From a checkpoint of a small transformer trained on Wikipedia.
Size: width 768, 12 heads of 64, MLP 2048 SwiGLU, vocabulary 8192, 115M parameters.
Each number is 500 + 40 x the weight over its row's rms, rounded and kept within 0 to 999. Layers, rows and columns count from 0. Numbers have three digits each. The size before them is the row's rms in percent of the matrix's.

# layer 6 attention query, 768x768, rms 0.0209, rows 158-257, columns 256-319
106:490463519484496484544514525481469527484551512463529485467486456437519480579494485571482422535470500528521523533446509457509396563486522526538553482494456471445416436526511410524508510533473506
095:501531559565480507574487538527507454484501547490528442486471441507518463520519530504526479584573524539482512548515512477477518487552493503577545476441486499441450466480525426544516513446530497
085:442448424501460455580522443533513586517455491477459522502551494485534518414467551479571454502508467428470431509518521422418517452545499443467443512495585514499443516477496520542464575432562534
099:475497499445521538425490504466469517507489517588490498477567562521506533466484506505533503511556463592449551530460447513521557505514478501519555432547580465532528497442464527494489532501529490
099:505430468567441536551440491455525544455567533431488506559478540538532438574530449590481486522477495492495505496509481444435486537474512454453429416587515507519444491475492526507433493464510515
097:530509516438473416592517559519463460440472502476538466509515421517502513522463492441465511516552497509529487525500507501503488496514490467551542577513444531555498501516566417544454531440504520
099:510432505474513472540521487535478492490470547449507478517593420431451489481491514522540467519484526542544522554505475529433499532458526495530539521502428447543472551525536481534481525516548462
102:501465500469489530556545547475543523552484403555498501461507565536543526441570485507518474407504436426407472503501485490459518497548434454507524505477511489477460463446437523508549471480490541
098:494513502428461535506542521455524397521490482471526501590506520416528500484553568428465490470482550522555550527466422481438483535453497506556545446511478507452470504474552466540503437471480505
101:540472481549487467416580593580463466488490480520527521472513510534486494535549487537544540564571513476483504482505519504499500517456468485461451488533512438506471535571473518542444507506597492
098:492523501510575488543473505462453628475464470478474493536539479541464513515410492488486477461456501497491461512523497489544500504472514466462471521515463529542463469543535502458516527586525495
105:551472520501547538490544462500481531484536466469495508408502560552515473444506490581459509442557541480462461543478516537484490470499478511546504481494562457537467477436466481544560475519479459
105:503582520502490492553452483476542503491466516494514508526516468520561529459471468505505488443481503468492541448536556556516532446477468467537572491516503470527463598499508534506517517488494445
104:527498508416537573506440504461489476471496523519493506510488528524496512534538481475507473479460502616478516456526413448595492539488490538517507616481405521512565543546568491518495508443511510
096:492529524443475455505550561475528490509505462525567500552482459477354555427542434501511587475537540490490588482519487529525504525489459464501492476518486545543485483530550501491492449536484494
097:573480540469505548497538517473471511433549458500497494607459560582504461459544441471453521478572527536515514515556490500434496493517484538479557524513483538553476495502448482557452445526544557
094:476516548466489493476424450454542458507511516513433489482457491489484489503545489502506535483418621496522503440567493515537462520473551530493519507443482530490524526454513556430496523536487501
101:466500446489439563515509542484504474526535449503557513507494504434548489561459530457436469546476453517472555552428491514499472468498504560502566402518562522459522534483467552578471520484453518
105:512547515485586517429506526468489555499506480560431488501488479543453515468523476474454460473462517583469454473524410492541470509525500517517530519488504425525503460425508527440506543603465480
098:434523517499475526493441503505505414595542479494536461486510511431484478480552531447480464491453529518478492543505448462446503492469539542542494502478505442498496500451521439537533459469475526
094:572435480473477460468497547523522505474524480459451506556496596529549507478543487477535502481534518568457528506520498466458467480493451494492500511428472512472508533498507520548442438504511506
097:485525567569527463510512516463469583553523522524454492459495478431469474462490456512462486565517458562547458433467509522478483515558509450516435507490496556487552400434471460487519439426476493
095:483454542479481506552516540509518463576505511516525512503481502529503494515535542411456470532487557503559529598504505424475540495513433515530503534480424503474501472476572438529527479498444511
092:475485537519518457475478536471464520486480461441456496536473502453493482543468519447402462458507586578474452546505442475537441466488533507507516561446526504508526443506556493439478550505496493
098:458444503446486608503470487472464442502544556485534518514444504483487458505463486476442445520455430495489471556455554407554504569506579551459541409533537450574490477508569391591582591463447502
096:453512455524491471501475509546501487478496521421504499468546445490577554524450512524525488483511497392526460509431569441447533440532496500526505490560482461548473584451456513560434564479513537
083:485480538463539565474450452447512560599519510493440503564486565512529480473463449424505522484467553519516472449552501444475476509513429503491516551451548542485552483479577541461518551481463550
098:485501450516444457524418562498420491485534493495481501547490456493535542581545520499513515481537452507512536447489485510480537422409549527531467452558419389541453524536483474508529418522447502
099:542536569462503553534475513515438482487517440558502481462464542502505573511561515480482550525484549511513486494537521515512543439490470450521483454521485558444494475517535535471472453451519477
096:509538477479501550464565495488506545537465520584436497548555517546483510492539428557535558493421501485558493409571468508523523470491502477394426571556561502521531558572497566461415461436530500
095:463518450517508479602505537500477537536567490522557496531509459523497520491499495508590481516533494514551487528462558466536515493495526458539513446584460539522419465499490499555487537414517496
100:475547456554454526534564501467433499527506473481540468515509542499466427494467468571480536523562454462526489493551572564485420502471510470492496462478540570549475519535498515540484462447559519
086:503499520515469524506581500472472491489569485502456506545446501540493503478504475449455563468512513512565453480448546468484500526460523488452457491491530568422533519487466526451415533542500531
095:522488474539481545486520527538556517501490473473493505493539493475494488473547538562580462497495495510418500476485440523388563509499524515484475406535506451512496521442447538539450456507559450
137:482456513428507552521530510478514481532514544488590505428540438494495481529472504484568488545487531474519520572526489510553484539541444481465506556532529599486435511517444482535498517480557530
150:473546515532395481571464509489490471537465535467557457590483513493491522496494477452508483558474579473544528553474490517479517558529470514515582488475478512514551483505585468493469499449447408
134:493523464524429472543505500455486428544489478477560438520455516481517540505494441471511487538475529464504507574464490533510480622522530529530544527461442506492529504481569483508486490459526490
112:485495490556449443518444492540467532490480557450512501611509556516485544447493477527417486492452485500529522432427490506474487527496523526500524446499475456499563446489533501468491474511465406
126:534497522444530519400492452564473536441518521554501548488508445511506439476464572538563532501423460497531460433434492481508518449511470518471487481471489477505474524503467496508486544506465514
121:499501534452539575472547503460523503525448471509485487411510435498482421571505507512551507525547493462504511490516480521515518433461524466440465571474500561527425523520470477530528570499515608
099:531458584460510541443553507485482504494512562501506470434496427533447454518514535496562509545520492445556456485457512515544513402500483483453490543477510486533447561506415450488472537501454506
133:482532505529432491573515446461544481504539424452477436465437523509507460556535464469503480531530560508491534560568516509479542535468519481571552533469483518454502539514525509550550529469465515
091:496495560488502484445557505453479508521452522511529487470520481510457490498470517472556506530530498433502397499506514528516549436510494468519436553532578505523440557485471492450466570490492494
134:430521542520445512492565521423555532537507412487465406455504489508473467547538467459480440486530499472477491554508495546493511459422503538496504521440478503502488567484500537552507518512483483
111:515490502503471473474582512452516494513498544538495431521485446499426501483543480453500493556525503477557469511473557566560514444503502462487543566481432487578475516458447429502509486542519481
100:549539520528422492577508487457482569520501403485440432558460508531517461543557446528458441544564549534442589579541451515430526479445549527507505466469447489525530501477482507582515482510513489
102:476417487478496498525462498532437495516516567525598463528511504622474462517572536508479527562607523528496462540523540558528568469504533479555507549477475509513540514457420461554491531486428433
103:446537528500443483520504438421527494497508410486538432490499476535526476521568484520471516501553526518466539520572452580451510453437531479536509479504474548528462498452481503572536504529456480
103:507502488514536469501508514488466472499500545464486534526534536426530552427419483473541522510514477467515425475478496458576466567510449501552453558533542432456500528496559432382513447489488510
113:440509501566476497521514527493488513530544529571493464565527408515524433528562466479455510516508507524515520493491535563478558478465489486435489522471422486533479505456447523538481552528479470
132:477520436491574462501393496556509501465491545545493601469506568461487565480483541480511503491402494533462508428495536474463487537556542475461491486551523458427528446571520556437466420477535532
102:493469522489475482518438558507515498483467501569524474577567489493472527550490496472564434503533530477504536549496559583512477579567525450536508531467494478525560566496488527519500515533499484
122:495513567488417546521553507410504494490541447413496410493451455505532413546499492493478496504524528489544500538513477506549503457466477530532531537479497510546476539449470446545516544523436446
113:467509482476524513442471484579505528454496481469538583509498571496547561424533504529533518475475529512511519455506484455537457535537448521487465491607583507495517485436503520451475468430528519
112:440523499553511460528566527450542518530545458510438421551529493509496520560466534525498429551503528493471493518503491578468555512523468543480514528504469485551501563517461508584553561510460448
095:500513517471488491544537502535543570553474428459536489556529548482521547526619503449465488453558499536480487490566487573492478509540560492500487470544509520557520496438516514504493525552533479
093:521498501481497508511504483443561510545514485480452485490480486559464581493443510439541463503516468515564556486494470484392528567555511526520496466504439533526474481422566457478537486488476498
111:545469514509456466558544446458529474555509509457509437514524475476497488516549549504478501527567594517481463543537522519467457499454506417474506517448462493539512546516475525519560565505481476
100:535494504498494501594456513563480443519574465448563527522613537559523475533481514554455441486571552520557427490495474546590476521493442521489529540472482517474516567430427467561519545514519538
106:460471559526453549493549520434431465449486437493464481529523535480504563483460522485438475519463448478564504474495508480481431571543520508489478465483480477523515573523571473465523474537556501
098:561473577468506574506438526444420487460466554483466480459473431480498415484471486481407555498485453509527479491543445534503511527446417444471517475520486457524498491545490427502484501416513509
099:487518509475494467529431457419502536517548498465486482531578550560490488500536452489484469584514521401497494438516451491465463486491561524509457540539516472557591502396424490510494547496495432
101:455437464520535480432466517461464506456521463519481510466489578525463481517499557551477500477484499496536437567469467506523520523499474535497524491462478478536544517523527499536521494552493482
091:523478492500503468462457451502517440412547545443513520523438466530563503517403528514565471515533516495456512553436521450472509496507534514542521556459533482520474512514464434519506565446438559
093:554521458453457503451625507471460508528529495496539496431549537528468429450564502564484458480595498489512553481469499495569511435546525391444516507450521490487557467469516526465497427504490512
092:521544517512448544484515484492485492487480471534470502464427452497471499508489543444492513469465556470454525573377518492457555478501547524403478478465465430575486468512547563573479547467538557
097:462479532496494557463625533445566464538537457533485498476524473457558580441496492507492514441467418450497557489491509505487410565498513469498524442497480502518517508533571474489548469460624542
097:545481543447504512479541460452478426532574525472465497533482530503483499458484543492498507502498569427487531528512536515459462465495515447542536494526518505570555476491437492555516488416437454
102:567566553528450542481531472448448475535495461527511506514505491479557479510502371448454538481525520542476489490490472486508507491443504549482475474509483419515433470508493437516473489427584558
099:477514597491501528548461537556494495468499548491513511506485555454518496552578479473445532450469565483498456536523514509510540477425492582584470470483556544488469503541448444485519532496507479
097:459478526503490568512575553533489522518463449518473478552526519463488491568536455534452576482522496513464529509489478494463498477507552556452459517500510535595544587461529545508475464510528463
094:532505503492509494492556406409458434454486485480434483586396404495562510461446546432560549432520538474505546544446462457504453518466464475515516515461503532473434475459547462588517536501469540
097:383527462557518546504499543400376512570428445491488514501516508500499514543488479455425473450556471411485429504533474552494440500441481502494452504548511489475515504419523499510460536516502467
095:468471546507475539504543548458524502517469446492474521482480513477394503499520467493438488475498553503534465563482508508469473519589532509552494459484575528523510563523543548467457407490485483
086:511552535531497487501481481513517559454486540474427509519544504443532542480511496508461530503499501500512521526555526476526456491515454428545481522521568459463503490602488497400491509522523481
096:519458481443511480516480530485488471486534560503510490504482491499510467536531524534528510540477490554490542495438491531475507485512595514456424521438463523601499523563461438507486481506508583
100:475473481496509524519544590466495526497533549494396486448510481529416469468548498518471511520429481503517540474462512525470512447474553506457513523530437450524538439502510498477466400497538510
097:515515528575515503540495492525535614464535450500475487498553529530508536474544453439458490471442468499513536493492461537467542497536516595470536420531450413559448504505515547469552490485594432
102:507486588470500524491564488489484452426522500495429498400526526505437481468474459490468484470490455437464492511526510504525481437477481516511543490440513489454495461536550543468524480445542502
098:466464516480457502470534475480513446461505517495411510508465508516481457529475489464511531447528476489478523493462505531449492542492483528501528501485528498489488575512587488548495485502481523
097:510518578404487470493481482421507553459489501492549506523519491441529499507480444440552513502502459522462526530551432510505479520414524518483528486494590378508457468546464526476463492471505459
098:522476546475460528500542479504454471464494543539507490547461495494515500466422433484517486513437515547482504534503477451468517543449521530520479527457501514449434490556553480530536519442494450
095:431501556465476440516444518506541522468555516494483493462545556483515544457533520471457526489540468471529590453545485534457471537512432493544422414554527490468482457480520554449491469451501466
093:477500540476473440530530502507521559521490545481484484460441487532407473525544492530537455538451514567528541491433496533439530546524523520468499475476490524517485566531512483443501415446455455
094:555496555430459511552492487486509432493486496522495495494437460533557460532481542523574472508504546465485501470446469544482500563459490564511489534460482529417514537442580437523565488446421568
097:380571426493590507480519475490468500520429475520551489440540472494561588513531540526525476540556473426470493484453520516447544436447475505438479518514495556452531436427514541536506503518505472
092:574558509459546466448490474535508519512424536484519508495518521416517623514497515467545499524461584504518492531510528522499591464519429548474483448461511452555488499564408515517506563523519463
101:466435473464532525453573492500493476530496516492570501449454505530444500407541514528559482466427513535567446515506494507520485451464509505557545493485477581515450469481547496499504450497521411
100:410515536515437475463509471500485481519463477506562507461528528501454499467521380494498442479555481501469458485433519507511500535481512416491493455457517428544514511512484509549464450494512499
105:485499458566479544521477519537466460498473494526487516554505422562551488504426500482495508507520521462475440509553514487510540499540494492524458536526484516529470576444539472566555555522530513
111:524440445504500552469463520516439584557412512520506474518480441545469433556546461516494561520521470580505563470524520488579491473481533424390528563517461565537547462456476489477432456484506495
096:449465497490481463464541461484420545513477552573496523484515457474483391514563493519457485471436488528512475569465522504508486492524492428440503483480526441507512474512449494455492489496486457
099:437457586433505581527455530470518542430515401456496502493531566513524499509507499586462465546510518443492498460490438519463461520397544520459504491474458532526512542532498546566507457539520536
097:478466507467449477556506508547524501490450488518492512468511536520432524527578463429503491529504502490478551453528484563445547499551530516494410456546457518502512558441515549603506480460525466
094:505472458524497429543439531569501467482543552517504517525480445532566468473481574490473558504430504586524538491502531512569520499514463496515503512519454466383506446489480469457505506504446483
091:428493468490511532575476519499485515541523439507504479497468496474475501519488493477524455504456453469594505476514494470471455532487490556453473573555472468474497497405518512496574542559515512
093:483521466536507513476483495501536457595427508533506504463489469510517533479533491525527444500532535477490505465480532561535462440562567388484463492487513566512534469492459489535459484570550575
101:552483550488507502541496518539528464470533521462448478528430508479487497562444508502505506460456510542534456507470477452519500513510498534464500557458523513463418567522517479474528596554487532
103:495533455445477488516393519509494451519477536566483488510495489509502523458474509483517489479508505529491474554485481544508486471480521482487475431505494594490488419478452486556493537471533443
105:501429511448534453505468433471469505462444498532520493456538496450478479487548542459441542495538597470513493547487595573449579491504526446534561465481483517546494507420575434527517493491508514